{"num_hidden_layers": 11, "hidden_size": 768, "num_attention_heads": 12, "num_key_value_heads": 12, "head_dim": 64, "intermediate_size": 3072, "vocab_size": 9319, "hidden_act": "tanh_gelu", "norm": "layernorm", "norm_place": "pre", "norm_eps": 1e-05, "positions": "learned", "qk_norm": false, "attn_scale": 0.125, "bias": "all", "tie_word_embeddings": true, "parallel_block": false, "init": "uniform", "init_std_qkv": 0.0245, "init_std_o": 0.00523, "init_std_up": 0.0245, "init_std_down": 0.00261, "optimizer": "adamw", "learning_rate": 0.000682, "lr_mult_qkv": 0.7, "beta1": 0.95, "beta2": 0.98, "lr_head": 0.0066, "max_grad_norm": 2.0, "warmup_steps": 516, "schedule": "wsd", "decay_fraction": 1.0, "decay_shape": "cos", "final_lr_fraction": 0.05, "batch_tokens": 131072, "max_seq_len": 1024, "doc_mask": false, "train_tokens": 727500000, "max_steps": 5551, "dataset": "wikipedia_en"}
Each number is 500 + 40 x the weight over its row's rms, rounded and kept within 0 to 999. Layers, rows and columns count from 0. Numbers have three digits each. The size before them is the row's rms in percent of the matrix's.

# layer 3 MLP down (transposed), 3072x768, rms 0.0217, rows 554-626, columns 192-287
095:511529486482514492476541434479627527465521469518486427453575554440445523468545457463439521604517523521452447485470481544472521525523440540491516496493469500466524511497536521415519448501512467556474517572616506478506580491514475457503557528468515518525498482427461454563450409514475435514
078:531427481520471498446515462483476607437451516435497496516499430524469512496488517598475440504566473460577472432561532476494519472509474516437508501489478478512499537487445496443441530532490484471450530495538523460485534481486531485487517512550494458508532511505504533424478516492434488502
093:479478497518488508464513466487495498480503504467540538439537526510459480480432476462467517495475443509452453513440502494536450491519520470522511453537473466551547512517449469542451521436447518504487496546490512506497632545571535547466503539593476538422475497504527499440539499547512507556
093:497547533539503536489460479517505525451510459518461493565464510513609516531541471529487542440494481555557536414540482493505439538543486485501455454559497477507474525426459508531539567573598483393449468527479433508521527466509542474460495482536529504489499552501497538479478482483504517527
095:510572473540470548471517495458492442469448512458441521591474514536433489471526503524557564451495496533517546485457508456521539526493545520520530447480462450459530489484509593504517488457417510533495544488485441523513459509513536493524534531493500562590502508499509456467493530482502553513
090:449436517482496420504489537446448452495454442512537500441565451531567392442516485509555503502514440531505485511454469528481407480529532506555574509559499518511519539534527553490496555550465507463469490466546555505546476470478497482491476574567433513605521483454471545463471493515504502478
097:480469530540457518480543542432569502494468517475444510545498433523537521440455524414513550517527500435517484500473482501502498491482506477495468533520480526480525546521469588468563604533492472460467551516524522506559542499435481521607530459457473531436520585446501505514517501495552485494
095:485504534511494492517522499480442506524512492492478472498542533543498481470416449453509468549508447495560473491526484514479425523491485501484475476521520483557447520491532609490499488541500499485540486461457504418503575555574491461473538454519473520557487525512516498588528480492533467528
102:529463563534508562498494496521404508522440502491513510503497456525530551514484503502451497476576499521462492410520475560481475446478487466529472519459518530476464498471555553528452485581484478582495521479528480492518547550557506505486511499523476531500471505524476489434511531514517478461
079:495535526452524512488494532542485405551438504470466479482475550544501512528541470444511509511491451440526511518496504484524502496532503544436518512520507548526477476577504536493503498434510500511555459457458480503507479526550544533505475449442445445524463523509477496497494506504535552515
106:486472583504406540525530463381453546520507442567489435509510521459514468469520491509502520496543464462552520511465501517529478547563497546559476433507454539544524555473500424465565441542476454450512530536449516496504495506531491502508514533486559429501487526480465517495457479435500540513
098:468541524514475488523559476478519494542555495461478522447454451430526427499445510486481529552494528434490490454521500570503570554519456464535534438472497461486524469532566468439487551536532503465439511527504493404553493496485518537502507441561588492501443515645445534457428481514579577434
111:512475523442510506502564524557531460465561508467462488509455438518491491470559488506470539482460468486498448474463508501530496481554523483516456533432555481404497521564522473560519501521420452508512438547535503490492442541445491460507588544488488527457511458511454468530447451455513547508
084:505478473472548391515527513495578490476544547541560532440477477480491496532420488474531541454471525517495484481467465444452435509518498526504497557510481438539449488553552564485523569559481537478491516454466445465545579468532489465488537525538440406522573572496506498506521546447546518494
094:411432507469548536535527474524458496606564526423563490491524507513563475535521589460471539517508510459514519504572521449439463501534520474512520494526471491474497511513449492466517494503502567457481528506447539450469563450491489451488494569499521462473469531511428507563482537510508483523
098:470499484513499441527438487430578469495513483515496520486521423467548550546547506539470438478502461404433561506503528526512492519545404485553567565489455499493485458517421577548436476473548508519491527433475459434511454472493449513558505468504505511485559489489440461452458541496491502503
092:547541516558464472492464551466397545424440514493594558539487500501505436497454529526498507488499494434545429491536518547452499573489562546470444467503444465523531491531531538486490548475501506476456503421448482524491486424476487524440480544526482539442465512545475504550436502474532424589
098:507467449481504463477413593518488464523498450465497442507476551505499473514448511409527504564438482496518513502497466519479560505534508491500502497513481516508504508585447468554477517546480497448515460551449594511461467488548472522524481460501537539502473562496507537541475489508520462547
090:486489537550438475462492495437506483557511567525486480586476464499438521522419512486546470495528448431492532470507515514540547498490484463440410499490529557589431468419492526549524558502507499499528515536519548470445489444450527556541421522518463522541490506523456492468559515500510463549
127:461497530494526472507521588487554548491466542458493466586506493484496521437461480478532468464529502507478513560592536477532579498553488496503530487523514549445529533412397541561527506486421515527485486548485512495474534443487493536475517566481520469487531456483494580512435414460532526514
096:548522560467441533490534472473514442515520465556437506468550440531456476471515451434530524533496585473519524417462475438559466505515519516496512451479461574500483495488470489490459453541478605536430539529538553519450530555441450507517483487544463540521433512489547563443463484480574517521
103:537506436550561498486557506489565459527451441471492427484542449446460494482514507459508490449428513494457494519472483438488503464510532514566554459577512561478586491524514479502516422477536438478461499537463502535428517442477462509468520568498549439502509524533499534485433479552561492507
106:501494546484499553515526568522464565560456524512556524467363507536511502516494453494537521472413504434470543518543468575533506429489558547522402453467503453451504456503452539471539543477454609514497535481535609444509562488503492559500479549463482502466457508533429528568462521540489518533
113:474459473540585526524556508543498447483456562466572492452479442550549490474528480528537535437450481499419538468596457460561521458505525431603575536485512553556550509488541485427541506493467454575591509466490525515520517515480440462419447536518516503524557449472541504508529488470503541570
102:482508454563536405543476568528521494484485494442434504475569550494553520456473482497483535411470532531541495493495527477505449425535480566472507489563448471540518521491495512528456519486490502470587536478476512403466505458536538534406549497484492444457489531526521550506479547514537521556
094:526531498526548536521432513521381520448496537550557474597477455472446512507504482513425519567382546514491479563484444583519562569514454498482579556457542525483469520494499439534537475506561537563598408460554496541489490509565521515476477460520554484460470438500483444508570504448528485554
112:538490486468506493440489550541515488430560470402406444524504469535452510482470471479475486468436483494492482547522501515455487418527485486531466581537430483453516483542499489528527549538476499520483467510524522456483540541503511500463572464479492449486503499492452530480508495520447517419
072:494486487499462515514545558493494523469481478554505569470560468574505505538481425542541508564534545496529499501523542504475505486524468469540502534517569468455479474467475521477463543539485523550537579509473365447515503467550513515494511527483541443383450493572494424551504533482450500504
092:584535440481489521477509457460501533507522550534536478608477460496535552515467485505470512525512519533529481393531451458473562513468462554571487593530381504522493469477519459489525481482539546539575543550463544568459440475477507542543504459519520583485484520566457554533515438483480376507
119:532520511446444511447459491487556451448527488505472484500459508498486564499422533445495559460548467566523565459468494498467523484518468488498494471572502520536603520459446469484453519477459425343502515618454465489487495439534495519476499485433562534508476503450456538491510390475448534476
102:425471467498505490476502545505520561550548490514494501468549493400483447491518463478468547522500451562546539451533487509512522526466554459473581506454445440423502498493451472499535453595498523455435520537472537494494455433458482427533509543486528429545501595505520499515434554498509489552
098:488518458490462573548533468544534419505486497514449548541529407508555507523514514551454476550535440466417487500495511533518601415603483460556439488472475489469528470463428464531463478499514530560489546529527529515522527471457508540462541560444462506551512465543499464546447509514480503419
102:533497542503479559497444468440525540484513494530427433531553561522509461424533510462500447484525515391474481470502501473495546476487476461503429497509471441454524485488495527476514482468580560503551524490491525496503426664511467440552533508509469446507539504445519541536498487493510424520
084:413542495494442551581467475555527516508439582525431457501457479467542467535429465461448499523447487510516534483498549565508460505551480532558497434482485408440523484543553551488482526548523520567450488478506476478531512489511507481515505480442492476482505515477470547478486435518526505477
116:524489449496473571483462549483492453455477518452426512476454540528561457458475531483442508510486537450466476496479548596463425515490561538539452447495525478444525490507428510465535459486529415518472440523469518517499529506532432514490485533526587477559413493471452521570476504458462472596
116:508525487509469513473507535426468516423500429450565543487500472578520516440540529525477556532441529461573570559587466486471499519480450473548486513474516562518531475455460547543500563511514489440510479508491491465447461525523459478529491534540490547498548537552498500464576473495502475532
095:449512489492495467554523524575519504489453547486501581552436497523522564466494468496489451478492518506474554495465451448477627461453514559535523458530434496534500467464515482523495534465479463478500554420552516531439480536514548535437561440423541549459505524506505494497517500525569479511
094:509503420481557463462514501485490494500534490518480491412584496455533457516487485527503475482489471497489514523554482474490522479432541492476575497527486571528492527535506506538522527489485482488532475481425557498480520483497444457485444518522489519550530510461490550498415436504570477523
092:496443497507511584521518482491476535508468515449513529487497490487497461450439518522516486501537500544497477494485477436581504478467471547494448528465464527534514487470501478465509516390524472506464554485491526449475517535490475514462476451565557528591483496559493500523457581507476525469
094:472478456516487484436413496542496535522602538443555437515548515530461543490506488487548475460552481490487466512482467513544447573489482501536582475509464473527447523514553472458525544539586493483495538547556482508538486560473560515431474519563482477473521474430466538487529425433453464432
104:524494579521433508497466506428451400521536494508488505589472410444462545451506489501486495500530496524456446423465467501545506508473476498486506441512553473515468524485478477473484464447517518510506458573463492526482504480521408519580472522498465461434477503470495469525470498483503488501
098:541475413507562516551504557448455543489422494469562546416459516468509433537497496524427472477468502449532493493485429474554515520557464451535514483388480510471496486488596421436544368419550563445559473501508536431461507507571463466465503500471499510499501552496476514537478502448434520493
113:523527519506539480543492535549525505494495501437492498475433521506518517445486419412466523532516461464539521510560441458478507493513414428457469630485499498471504447514495524555493465476571547532501632476439500559501496523474501476505562509456479548486541581501431431521565430481465589524
110:562486516470410498461532502578493488530463489532494495509591497452454441480528584472518540453480465514484469509505468448577510550519461433506465556482522521522543477527507525438551525485518456411501526588498474497478512439485527527493541564508576493511484459469434512439497500516460498498
116:498415557532457450477496548389529501507472518515472475566464467505439458492517515522400542520557486402503534407544481479469506466540486457513478516490493552553514459464532486500431538588522555548522564488500510509549482466448492542504508434420458441547464495500504588472473547503486463518
136:446432540447507513493478471562458495446500499492534536493550548516503531485554476460567504445438510543485395522486506550483463477439445487425488477505468526507476525526500471563498457484430496467558539486451568518487496567518481431437510454572508537534449532510518476529554495539495478551
102:477502486530524455432492544520492448500497528546540502509510533464477548435521546511432477504498547500492521571558542517527477469428469485466483484514483488450571451438450505480544549456501515444479452514531554575535504570460558531459520499548422497494506497429455516501549504432465501493
082:456507533545562428501454472569516533511433516531533549444538533486403489461448453501423522460512429526531485536530509518479504520564444541484546472504426510504504555494492575504491477465408508529531468467525541480502552475528555476435465454530477511517516447508478500499537500561536505458
098:505443442523538465461517518471541494492475512478457484522486520528501443553465524496504498565418477443507529511572450468517485542510547510508536491497548470471577492522564540502518477496433402417453525490570449553469527481505520500527513546516485527459516491515451447521453473517494478487
099:487457470455464474555524522575553455547538571485533508442560490490443475519539497573468585484494532459441481491527556510526496476478531546563571434430569532531466520566460492545483480533477469414445596517454478519453511492522544515580484569621552477476508489556513596561566541478512548504
104:456514497508443554534507425494483443565521518587458467579500563554548570424460525461479454524545452492502458509500498545530531546535445470435533490489464483458487492499486475567498548559556579513520517521456506474527493496475489490417440505473446501462448530479570406507452501484495476449
085:518485518471460479578496479517492485480548522474495518470522502482535488460495483511474538593525518489452475499499474584556516557558508517523470491496452530468557520523437433504560523460430494451440443581526498540521516518489490572435511503549540487546495548525484456509482463513437476487
085:526423507615514489524548492389551535510490447473540497536473501505534567490427502566545516507466502553453465427555570516512528510560501484495482427499519476577545534511491514477571448528487457510438523520475454468554455444508544501492500489539578510447520536478504550492527458518469498539
108:479485486478475451496422554470488455504492535477538429489546496630484493502558445466476530547555528545507558441496498522491476518528461487615441437501458514475560475520536461512494539598515547462574476477576508485539522465507512454498510496485523560506512493521478509503474518523507508458
091:503492508583454569453476540548516519499476510464515439496549559543605551532567441481527458505483471443517472496554540390478484500571474461525516501515532480583459500522556453456518498547419455543449509458508491449413496426555502479501522479451487465452448490542527460537524512435532445505
095:536495419541486520514505557581468499499468456539512575496431480508520494496497457476449485410505491494504456496488477473517562475513498461551498415455458486445527487488443528569516492501486495535467513531497476517528475520515449499488431529454439410499504506424507504506458414464472484547
096:522388479458582495438521465510559456469454495521540524456504532545460493561529519540537528497472502459489515535568496469570439466484550453570573497527490500464511447486544537462502548539452509486421528512483499547585475563506517475507494448452462431515517512579479467491471461466506473488
095:455550476503466521502436500521560492484441495522497501373525575571545551467485511494580504464439546525507456461480526570474483536507506436557517499486534497533585457600476491529442454429469458520524439513508472495552525549474473548494510505427510469534460590472472537535478458512482556495
103:533617523466433447536521572460514507534496496547573455506500482469532435445502479405495489573502579486424467464491532610510517475516532477551498417488460495495460506467517447424571494495573498552484458525541508506498464476436505534495518545501422522496515482505553551514515526536527473532
095:484553482495501493504479504496520510509471522517533492509525508436542414507545424452434452502534503558476449516453439546454505491513489499481467522516499499511454511486554502469500439549503535533523613518462472458505556520531520485492539547485507461514504473478583517550488476506473521525
097:486512523531529526487491442508540482502473484475524504513550484467562530542477468473537496559501566517442525503530549468589487505514500474525462516504490527456536530523530503519460452570518504527520518544488515490527493501526513444483515469505449433498585476565501472530515438514485426456
095:503513478517484474539542532437524532517529535472509499559550425590531507485571517525514534534567431453545495496459503483474482482474449562447544565495501418521498499509475464476517498499507500469515463496495483582480507433501475518449511476509471520556497496457452518506510488532504477551
093:438535545530524400500561496506607568513490584514515546464530441501534518504483517487549532517453584509618529529526551455512521544432520465512478499458582475497448541472570506536534462491597464509495574470444469534535527501493517550545505454542496496456443460514491522547532474502549585547
098:514560544419537455461515464474505559468545559565575433507532450521444539555536505489560525420491427507466483531504492511447445482522556562448554535555456410453551538500545541497558551532492574550481518471533533476528438486482454530501451412477457549483594498481476478454509558458476482436
112:482517491550433424457589482482510464474413537585452508517512453492448521501477514586521436513510436493554461588521499479493449525515453484511469534514482473498401481508551512512496536494483532469518481502524549523497590475510462483514517460544451485517502478508544454470572529506539533459
087:546524482551506481517446545556592494506481457539519473523556525464533463547469503474538513508524530408565533485581522543577458477469545524484456543484528486479496508497495511488501488481577497527534440581513465489575496510415510547523524513525488491495597438541453394438484525464476473588
099:512544505546474456505477484498507583462464525400425460552549550461466419505446539497473549461484465456511538555426522463475545537486463559505500496459475470558482446480507507452553552471534482480445504530491474526390545439460485522552495529506527573461507579480447565515479492462471565548
117:477486498460475470502526560505547504537546474473490500470518451564502458484449498528451567458509550524519550497501460498518411456421428522461561463574478485501555461501505517447445537547521494453493559528483473509538565443558497494539503558603535464472524511524472495500519545536443472533
110:516541432471519509566482472369461488515433471504447447520552448462539489529433529559543547524547432554493515542569517464522431425506460459474462507553524450548440462503519511505497498493484500480543464527476515525478468500541539436439528438478439542475544516522512451416474505443520568490
095:535576501493539514469514464486511511519513526526461420501498515503472478579505497474437490543532480465485464609504531429511471507521482470513461497515479483471499549456562452537454554520496434475458488499521482451476512537501491469519525453467456460421548517561544474585438485460579480527
085:521492472474470461515464456525521439495524497519575528394471488620522449494493485573465521478529529529480475419589494418473483516558549453460566498513499502524563527420473483519529456558487513433457506553537461527467487471484435542511452548506548453567436477507556444507560466501515451603
091:447504561469514537431443483487566484538512482528468540511497487463508463494463479502490512480495510562497515472483458409564478491463490492579577480481576466518467515485486462526496477506499457517493499580417550542514459536476533579518525496546531485456525517438545515493495578501519497505
093:497535511470518473538482455521546511537600459517513497432569531560532480466504568515476537493565469562443506499457509492506504520547452433454478494528483444519537527472542563498513525508566523422509536576537451545515576495521491553578483488493548475472466490474533490501468526542470504567
# layer 3 MLP up, 3072x768, rms 0.0329, rows 555-626, columns 192-287
088:485498528403519553567459484434491475571459444441448463445511503562563561449459456542490445519529537487521536531489557493555416448519487551536474535521542533530509485418517550509502546469587501541484474521503530539493482573497481482533488435452528543538529535507533491521458491501489496551
102:548466466518507504435495564526520489526512489433493471540464500551461510468466476521487469514478522437484459453581498556503489498456501489452471592468520516466477438439522531493483570435551525549449491564539541511499444472443534453528482502477523554471522516597516510542544460477579512466
098:432483516510487539472462452482446471512541446525511499516457511468407493419527517528499518535512462480506463466462434604549457490529464499499452560458489550499526496493514477513559518510471533509517473473539529507427465512521521486489493482511506453478434429481540534486530586505533479483
101:453506470480507577457470467446501440538518503466457510565460569542494570532477505499453429527482479465467523513420483534519482439458484469472490572448555485508503435501444471496468498528570435496480542455476485461509499542562458467467478442438550529517536468506466472474505489527469520492
100:528459409551546538518534516461530456511497572476528530473455525562468479469524422444476469545438467477522525501473529518495518593578515427556486486475442462437537497554503528499512551423534472472465494507522538492527539437474551572452503477469490508555459474491488514466523492463513476556
094:493499463507468556455522541516482500457547449516533540506536464443441480507561517531597459575488474507465484521526584541485516505564553461504564554435482435481471568515554559534447551458462421467500492513556508475452462464446479536505534397492553517492529513521485506460439503529548524443
098:544557503517485525507483487450419452487574422482494564423485459460508547430519377471542557509552492557497442472531479551546489467529526519438403510491485484492505445482523455486608497501541464566404490477492525535427501456450469547514529542564527499429507395494574556477529483474513518525
095:470492502521462463477489450457525477564518485447556508532454541538458420546523464469468462483458536502533434541447501509456454496511543521451551538547494530547455477480509440556464485519401528417576512579470439461536432490454482497552428520447481481441574445501496583452499460513472446528
104:556524512488429519469478451470454522493484487479443556463500559530562505494530456503556469520495520496458489569517490471525499512532529467552523596527497516470475481535452490459534570459499518521532434512464511496466461423525512537458566408593517493504521497529500463505456536506510548521
104:530523489509483538498485403444479439462598514459492590484514504502498412484504431492513516527476553481511465543537485549524507525480461596438521508496509495535478438496467462523482505475570514547524482518520486490554577474433549541476504447493493469430519424450437473472517468467565490555
101:527536455530500517503449511536410449494536565490437490475437540528475565495515479459530429495494566504540559464541531474466487532435457487461499462484442459481493476449453509504441455539535546479470546561556493491450541430450406446534481502475466456482481469451493549473532430528541507479
103:448480483519510536519427484496552499561524506546509552445498513498504546494470488456511488494499526456529525493478516533463521452509490458505511453509559451472438436501423524556431496495459507401521533441500497486505460500520500452462553428467521523403486535526485537474531514458507533547
100:467537434539495500510464480472558442493486500553481617481494475556575498453476452490522527543444496490526599561511514507519560541540533493518453616509517447457479493465496572536475560458500488601490477446480503449522492454496518497505500519529523454486445494509493476457518452528497530497
092:495507489553436510536588433455481513500486470564485499559501514478455566474421510541537521439491492527488412523470412512499500476487541500440559508578550492483446458509492502453458536487588583481510479566582458556500483467505463512425500504446491530518499505522482485554523495518481510479
097:451586517512446432514497539459492508506478568445533449526480494485542534474472524575540579467461500581494505509491469580505566451465544510503480542518444497494433480514520502563462555475523480473427501551486481524552512501553508492520528451474478438531560547465554603475506533537430536536
098:566538563547573460531480468459477452491552439531493548462528493457461516508430410451512504493479473504474519524536477506513462542487470523531505540497518513514493507467408498475515466487509518414538490499459487516503444445465509520520482492431468453444514534496470521444486463436433393479
099:492440526490468432505543519489507512520484522504516559514567453481465520528454459513472490469557536544520547509531434533506570508520509617504479497433454441486514443508518477513467510533438516507520478441589470525546509547511566563509480501496523496533581504470590536424495505435554538576
087:558482473520491536543515517546549550508493554550551483448445529452502433435429547513451555480502599517465494502515516487522555536463534516498477474535516500522519496455498506473506545515601477580528490483545539490482560474566458504473490406524508537568460463494431470482454494574463522497
111:503502462443577466507560535437454514443460412456539547494546482476545549543465480524477470500454538439524481462524459484465501475455470503506434502513487479476481532429470517558474511520562479477517516588493542485507419553520420477428440525483482460423498481428473502514520500461495487599
100:532515476475527484565489494583480460494526498463503464538485474493573524469496530449467458456549565417584513557544490519454501573530492510532450516547521488478527436527525579455474543522469458563527469496431492506485476495546544524423568468442419504474486490515469469480524490421559446573
098:560530508409511528518475469515467549445560460471529544494417557520555535472498479509519511489574452515448501491557505500452460540498495463460486525496519449500455467572521501478512494529482558540472429484505489416569482552554503472476436433425527542508501472497580546482622523436448486439
103:564485468519520534522547491525443493507495443401399441467517472533595497485464504613487524509544529532557464472496483528568559496508529462516509496471544510467526447523492520486471496452493515478475469527462436491480475507475502471499508518465517445434489500495469513516498565491495443539
107:482471448512436430509542596500544434527508484509428500599516453514496468443498518471482505503520501553563536532473436509436569520484563501500500478515472499479498428513443464484519480459447452522463519516499492493507498474459472505543474508423470495512479499472440599485526494412477488480
107:512505497463522479454502450530555533545510531531557469511483543514416545486433490558451489533433589515446550563516469563532567597556483496493511531430500532442502409477484480481478474490527520502527502575498476525442416441479497579487433504469556440513487454560538564506550497547487507502
100:471510477500477474484581429537550451560497517473517495516471558465550501538498503496521523456460476573484464532562479478548506441466537575515568447538533511508432529523503502468446530445540512533506543526518478539494536510547520462537523544502473544546551503493537530531565480529460479446
107:538456533518503485532551498446498475514448488464486503494464538476515562486509524515568499433463489534483479542485459453481515465538445543486490502548516529524455510512476472554445458454477510519457522504428532393467499456447477414546415445440470589481441531524443463450495528502494556447
083:503549462477502500479487491501497495519444489486509533573463403536531495487517559445486544464513544427449542487548524556516439533473559519521470512544555583565521481548494512523508539513523452408444511536541495495467427468390463559465445500460489585510486576544533548527549466443573473457
087:510442418522499454520474533472504453525480454502519479448470484491475483442495513556476527486444566525611543492552504472471508501554567516528512468503478478537519519441558536514495476495502421534491486478539517547498471467517481504463501488462482511516470443517498508532540426447522527544
105:493540501476544503602497482507454480561498516519504535478555485485547466524580484577524503559496509437487448546478516509536550522524528529544508549480446484470486456531570602519570530527476553595474460419592523543515515479533550454465501488598480483485512471583496524511516625555505503563
105:497505489507534529448559421500434505481511460521431526520492539558541552534430529545450556511467496527550499590483438445538492561453504456478474472558496550468548443533460395436520506457491490569450546524494509568511504546535504444463501516501441449491576441536518505517468525536434471484
097:527483494533518524520490428562511510464438474499500469481524456510488507506487505547579460508539472471530536584498486521449509512498513543470549474513473468558514541501530467478501430534532489502511488567474551462456552475475574546538453439536516479486529501478483480486476509553476536470
100:449496470442573510489557537535511476466474449555423433530511447427561434489459501510511503563420547428417481519507485562527567474451423532452484499446494464474575425459477503515474486532504526525470461540493516535478464553537483475499506501461529552501483512522530535534534520496486602443
092:576522501453546543484485497486517512444537492512525514545400444485564541541528566473552487481472523440492567531467466532538491515466576488551450472540500508423515501501550568444414457543474523496510487520528474511521484526505502485469450529494456503541483460538486534509507519496475492527
107:505489430489511513472471421501530520498434490435479530541469520424518506504422537511519534569452590498485536537459546481440491488546533552560574503471478432504493464487489488480459542498489447500510503518426465557451520532441517475498491472446570537484484499425477522560531524475422514500
105:510569491555442471537552547526479502477528475541484592537457468509465545435518447579487518581483502454528506501508455506528470525449566481493512501476517542448523534447484511506387586453537478507493446522533535547433482551496505593487487470563544499485428461426471497455496458500524518560
103:578452508512432470483501544466612518413457497502463461488514501497484484537408475540519421546536457492475515551485460565529468476575536467510458526562512509514487493565547533498551585475501534494541535485507450494488467543456446484501495435445489515535520402549468514452531506482494517565
100:498496506496459540467524476477487488428504547430513483504510469571550525574508556460437455543533460458472435503501498490469552509453445508492461548471483542473457532471451488487495562528467452437469507492513434443547500488547403441498555483461567556511530552548459552541538463477573479596
098:513514542477489518411521425452476486500495465483486542470495507465524481515390481481514459587519496533561556527467534585528511530470481495543453512435447527453537412507442466489499531509436479505536517579524468501408449458495537486512482421449496452483502456545442514470503478553473577478
096:536565499484514472416466538474518554528552548448450492532545561474504487438439492539521423455435465478467457498466538652520480506486523516510467435441510543432427482466476474577521526474471525487534510541464504479465437477532496572504530506536472495436495455541476522501552460591529494534
101:520536548452472489518479486511423462530477531491522509443490562434575543464480527494516489502522565490506467484471467506487535476467573525462587465515445471430537522523451499508483506444519506508478458563540460545533480541475527474459484379533503514464509516477524506576520542481550521489
101:538515522570437432518519518540556549511409491533474469436528467517548474534516516522571539480452481532545447442478491423463485476509544454523426466509493542495490505556504512468486479409501459520479512453495471514444461554532534553552509523555617529496551523480477556509554471442484468487
109:552524548500401440447469442501477475521501450460409563535439485527439492442488487504541513449451535457524526493541535536506393490464482533479481508490527531535496462479485505504414577514519494474448510486528523469457445469532567511487514532528482460481483422488468527491571537484491504452
114:537530499497501462512471445460607450510472503524524462454519455491506510495462498552502552490456535418544463520537441476511488541553560456428431538418419504507434439529608473502526494483472429532528507537527483483500475500460500504506442488456506516428537498592468541507649540483531526493
110:492478479462517508537517514473568436525453466479495495585522464472523500483457545536541457567508533514536502551522470498489437574504488494491513461481462479519470402510508493545459472508545565550420459541575575480586447459465413436507457478560510496469443493505481502569421545529511531434
117:482447465409468501520441477544453485459436465489452507493536551495512523469434504560490528471491510506528496520478415555445478551528505482427491465486461561514463562469504460510480418432507548476478473602549437487488513586540474534430455542504515551504475424522475501505540391456457497487
100:534516450450441512550467488485498447446463537481530534535453520503508430444495488550544474529446539539425551563511454516451507566491471526463527511530500448494434469458461450495425500455479501547454581439493529500442475478444507470502430518479576500515450499514505504478438458496532523419
097:539545499457521467515554498547455508522472515514522529525489526465462593484516456614491462535442519523460515494549525516441522516478515542422518618499429471515534438541475500489498470488518505478454489481532516516509461489520556542471473479522513503530454517613566527418563443525510522554
101:546483532461545520545502482472515434551460442407509599509520485551542500499518453487480483448436507447551578535540518425508521502579459493493500562545503459507439495537475537581485544467496448505446494489554474400576550508451479533462520472458512511522466490501533541541495517445537441565
100:512493484428537456514563442512461528498499537486544515440499488536447544447420514430592513496557464433504531476465494559466488463493532527465479485504493447542428405482507488515480464509528568496529458562535451532533556489438523566562426459525508489498534491570486545437547440554497497579
103:520500508458524543528612528535490503491538509516481540451555456464497496504549475568521507430539556480470518509577524475553550522542517525487375532572517513480446490491552494525430486530456555471437496518536492403505539525507458517533507527509452498561523516542555564495569488490525570422
098:543577517477451589492569554492467436542544480438549489513491495498459518482495501456575465433473462496525502509484544494473470483481505575500480517434520522495466424498536479481460539488481499529541458520498468457498491510545500630499477556565531477516446440546564546528511535454521456433
094:456538478495474569526526547464491545514484474480427558489404549598515510485456567535556485552505510452462501518524471534513489472465510497502450470452448531541475503514529475451463574452592509482521513462472455490397458440546474464482511485461482474442552460491523450544523473530551489481
102:417559531464505537471461511499489497570445488480502605540552498545550523463442541471559529475486468422490562510517462449537542430514480522501519490519538492555476518543413559496425522475553535487513475518456517529525460527491561528508411482502444522492480462465484552485486470530519528585
092:504507555495482510476429504514472410436480443519477482437460566485477441566551537541496475608501533471473545567548540466501595524521458548441518497472501514499470483528484485435498453478447454490494446476504546495513478486591489518495489534518515506517439493488545440522558555555500470543
098:459424545505573477475510480445495510506463544521519475537489509496551531542453522518497518523545525477560529475556480466503516507550442449522447538531481518466513497553509502558415521495516533405530523466468432474549481399475567570419483490572522477439531475542579483437497485583544489561
099:502553485534528531482441501473539456505522515504512511540517513445476565537487560569565493511499522580548550550488473439503497498479494526510474461467448444512467462549458546542471497448395466478447501499435512491574472521512481473474459530496488495529519485412488537515493542494491449569
100:551497519421523523500424480507431569504469503458432566513530484535539530461529507501548463447404497464458503507421499480468415501549532544489426527503563440442479492528542454529472474468435567550433510496544568521509518441478472515477551525471430514479441563484530468571540486520476479485
103:538433545508484495601528468533487491517565503476530516429507500477467515456530431483504495496466487521473568532507537497523558580505526514538473582531423390458508513510461547508459544458529502551548471545487559459516524480524521553510519486535435503569552499578489502490487486484483513532
096:466481469494497535534535550460460463451491508541507471500484550512476468483523485566509516523444513464587573426535514494544575470516489485471519469493498524574458527576482488563522538532483551532438467473549476518473464475487510507503511496514540462524455560568512533501456475474492452514
098:485516458521516477514498596515554564452449477534496456504481497593512513522477518412557493472485512477527489520474565530450437512546559473495542505500499496455487506559444505480526545462459469507529508491518479495478533404538541532443512453566443500508510452535507459486493490466495522485
098:589471457485480531498484525522461465484541552491499548531445566570531510556507421508542482546531505480537534502467529522486453510519558582475432600547415469425425503489478593403495544450510470510511560560512515486565504462476505537496529417524453521542515502567485423444522505517556499478
098:513497479473417502539515577491494503505572566482539507523484523472532513430537479556520512545433498569443476567544561537484593438540576536484599483533480426442498563459505516569530536501518463559441442468534511535535388520441457470553491554513498603491470423511520462493509451520522460557
095:545559465450453482549479511413505443557519474470549538523513527567573542481510485496537506494543498464542456503476463536514474480470524501535449468563553517445401439519497493457408600494451490566512488496544471501437489552499524453507491564572475496553482443466544553513519562467482469502
109:470577524470518568501483507392533491497510485470480541595508547560554582527504496494507545494475472462516538475475494528506516518496505525466459554434504514526473498493431544547549516471504498502455493509516511454521543506539467442437467427469518532469534517455497514452454549502551505470
097:508481462507485501564518512567530456450546503519506482573504503466495486508524509519514453575471493544528503546474485523543466500503508528530481501567504444390593583486494500597545541472468527447530484468557445510521444547510564514488485484514562487507481499566486534533466433479456491513
094:456585462502489491547480498534525449559525436472490496483503487535485532517520494500484490509541536472478512512540509556566539473563457483512525587466512537494474520456533467474445479455492497484473484477517503421541505493484548551423443580513442525506498449512503518495477536483481477484
105:497483482532572467580530526479548478470460521441454555455512511522550527504455513548487538507492520442502510547523537496517490491504531574511515456471493498535537529510500489490450468432496516530561426521443557481517436532437483442516419536550431463516495493532522453448459449481540579536
106:413530463497457527512493566449570452542477529488511506487557480429492542478504498442573529420541519404486444550473510476421530468568479458426444530412493522546516442530429602565450496535420504532427461424488522532461452441462532488447493521486434530499480533521465528519456538451474451557
102:465588476441520542515501516503491438440495483536497519552528544493538524469539526518469499480478471408561519470494533489516539624555491423520499539524482515446454459548438507496488568416527462535538389476527486438575485538492503538528513550430439469472413550529438543413508482447527521491
095:526455483485520511468541517494487458523472525561476517532536508585490459394510476542511444587478529482472492544484560603555502553517566459462542428473501481464508505498407520503479557503467493455530459516513501550401527541515565521545427474540496405416501451558528510432524503464479528566
099:485550415545568485503538493468523507478499399532470496481434437479470469501538466533491486463490483418449494544456470529473531575490541429484536555468472464544464444536509509523503521532549476474445519424512478445531490625511565466427513454467506485510478460612526507481511514479547510508
100:504554521491549466529469485524433501449587529517542477517493458473498517470497459493508480539400526495453562494518450589564475523524537456473523578441450450485483511468476501509494470517437461584512459436433473425510472520551574467480476564462470515473460465482501544517587426502493442467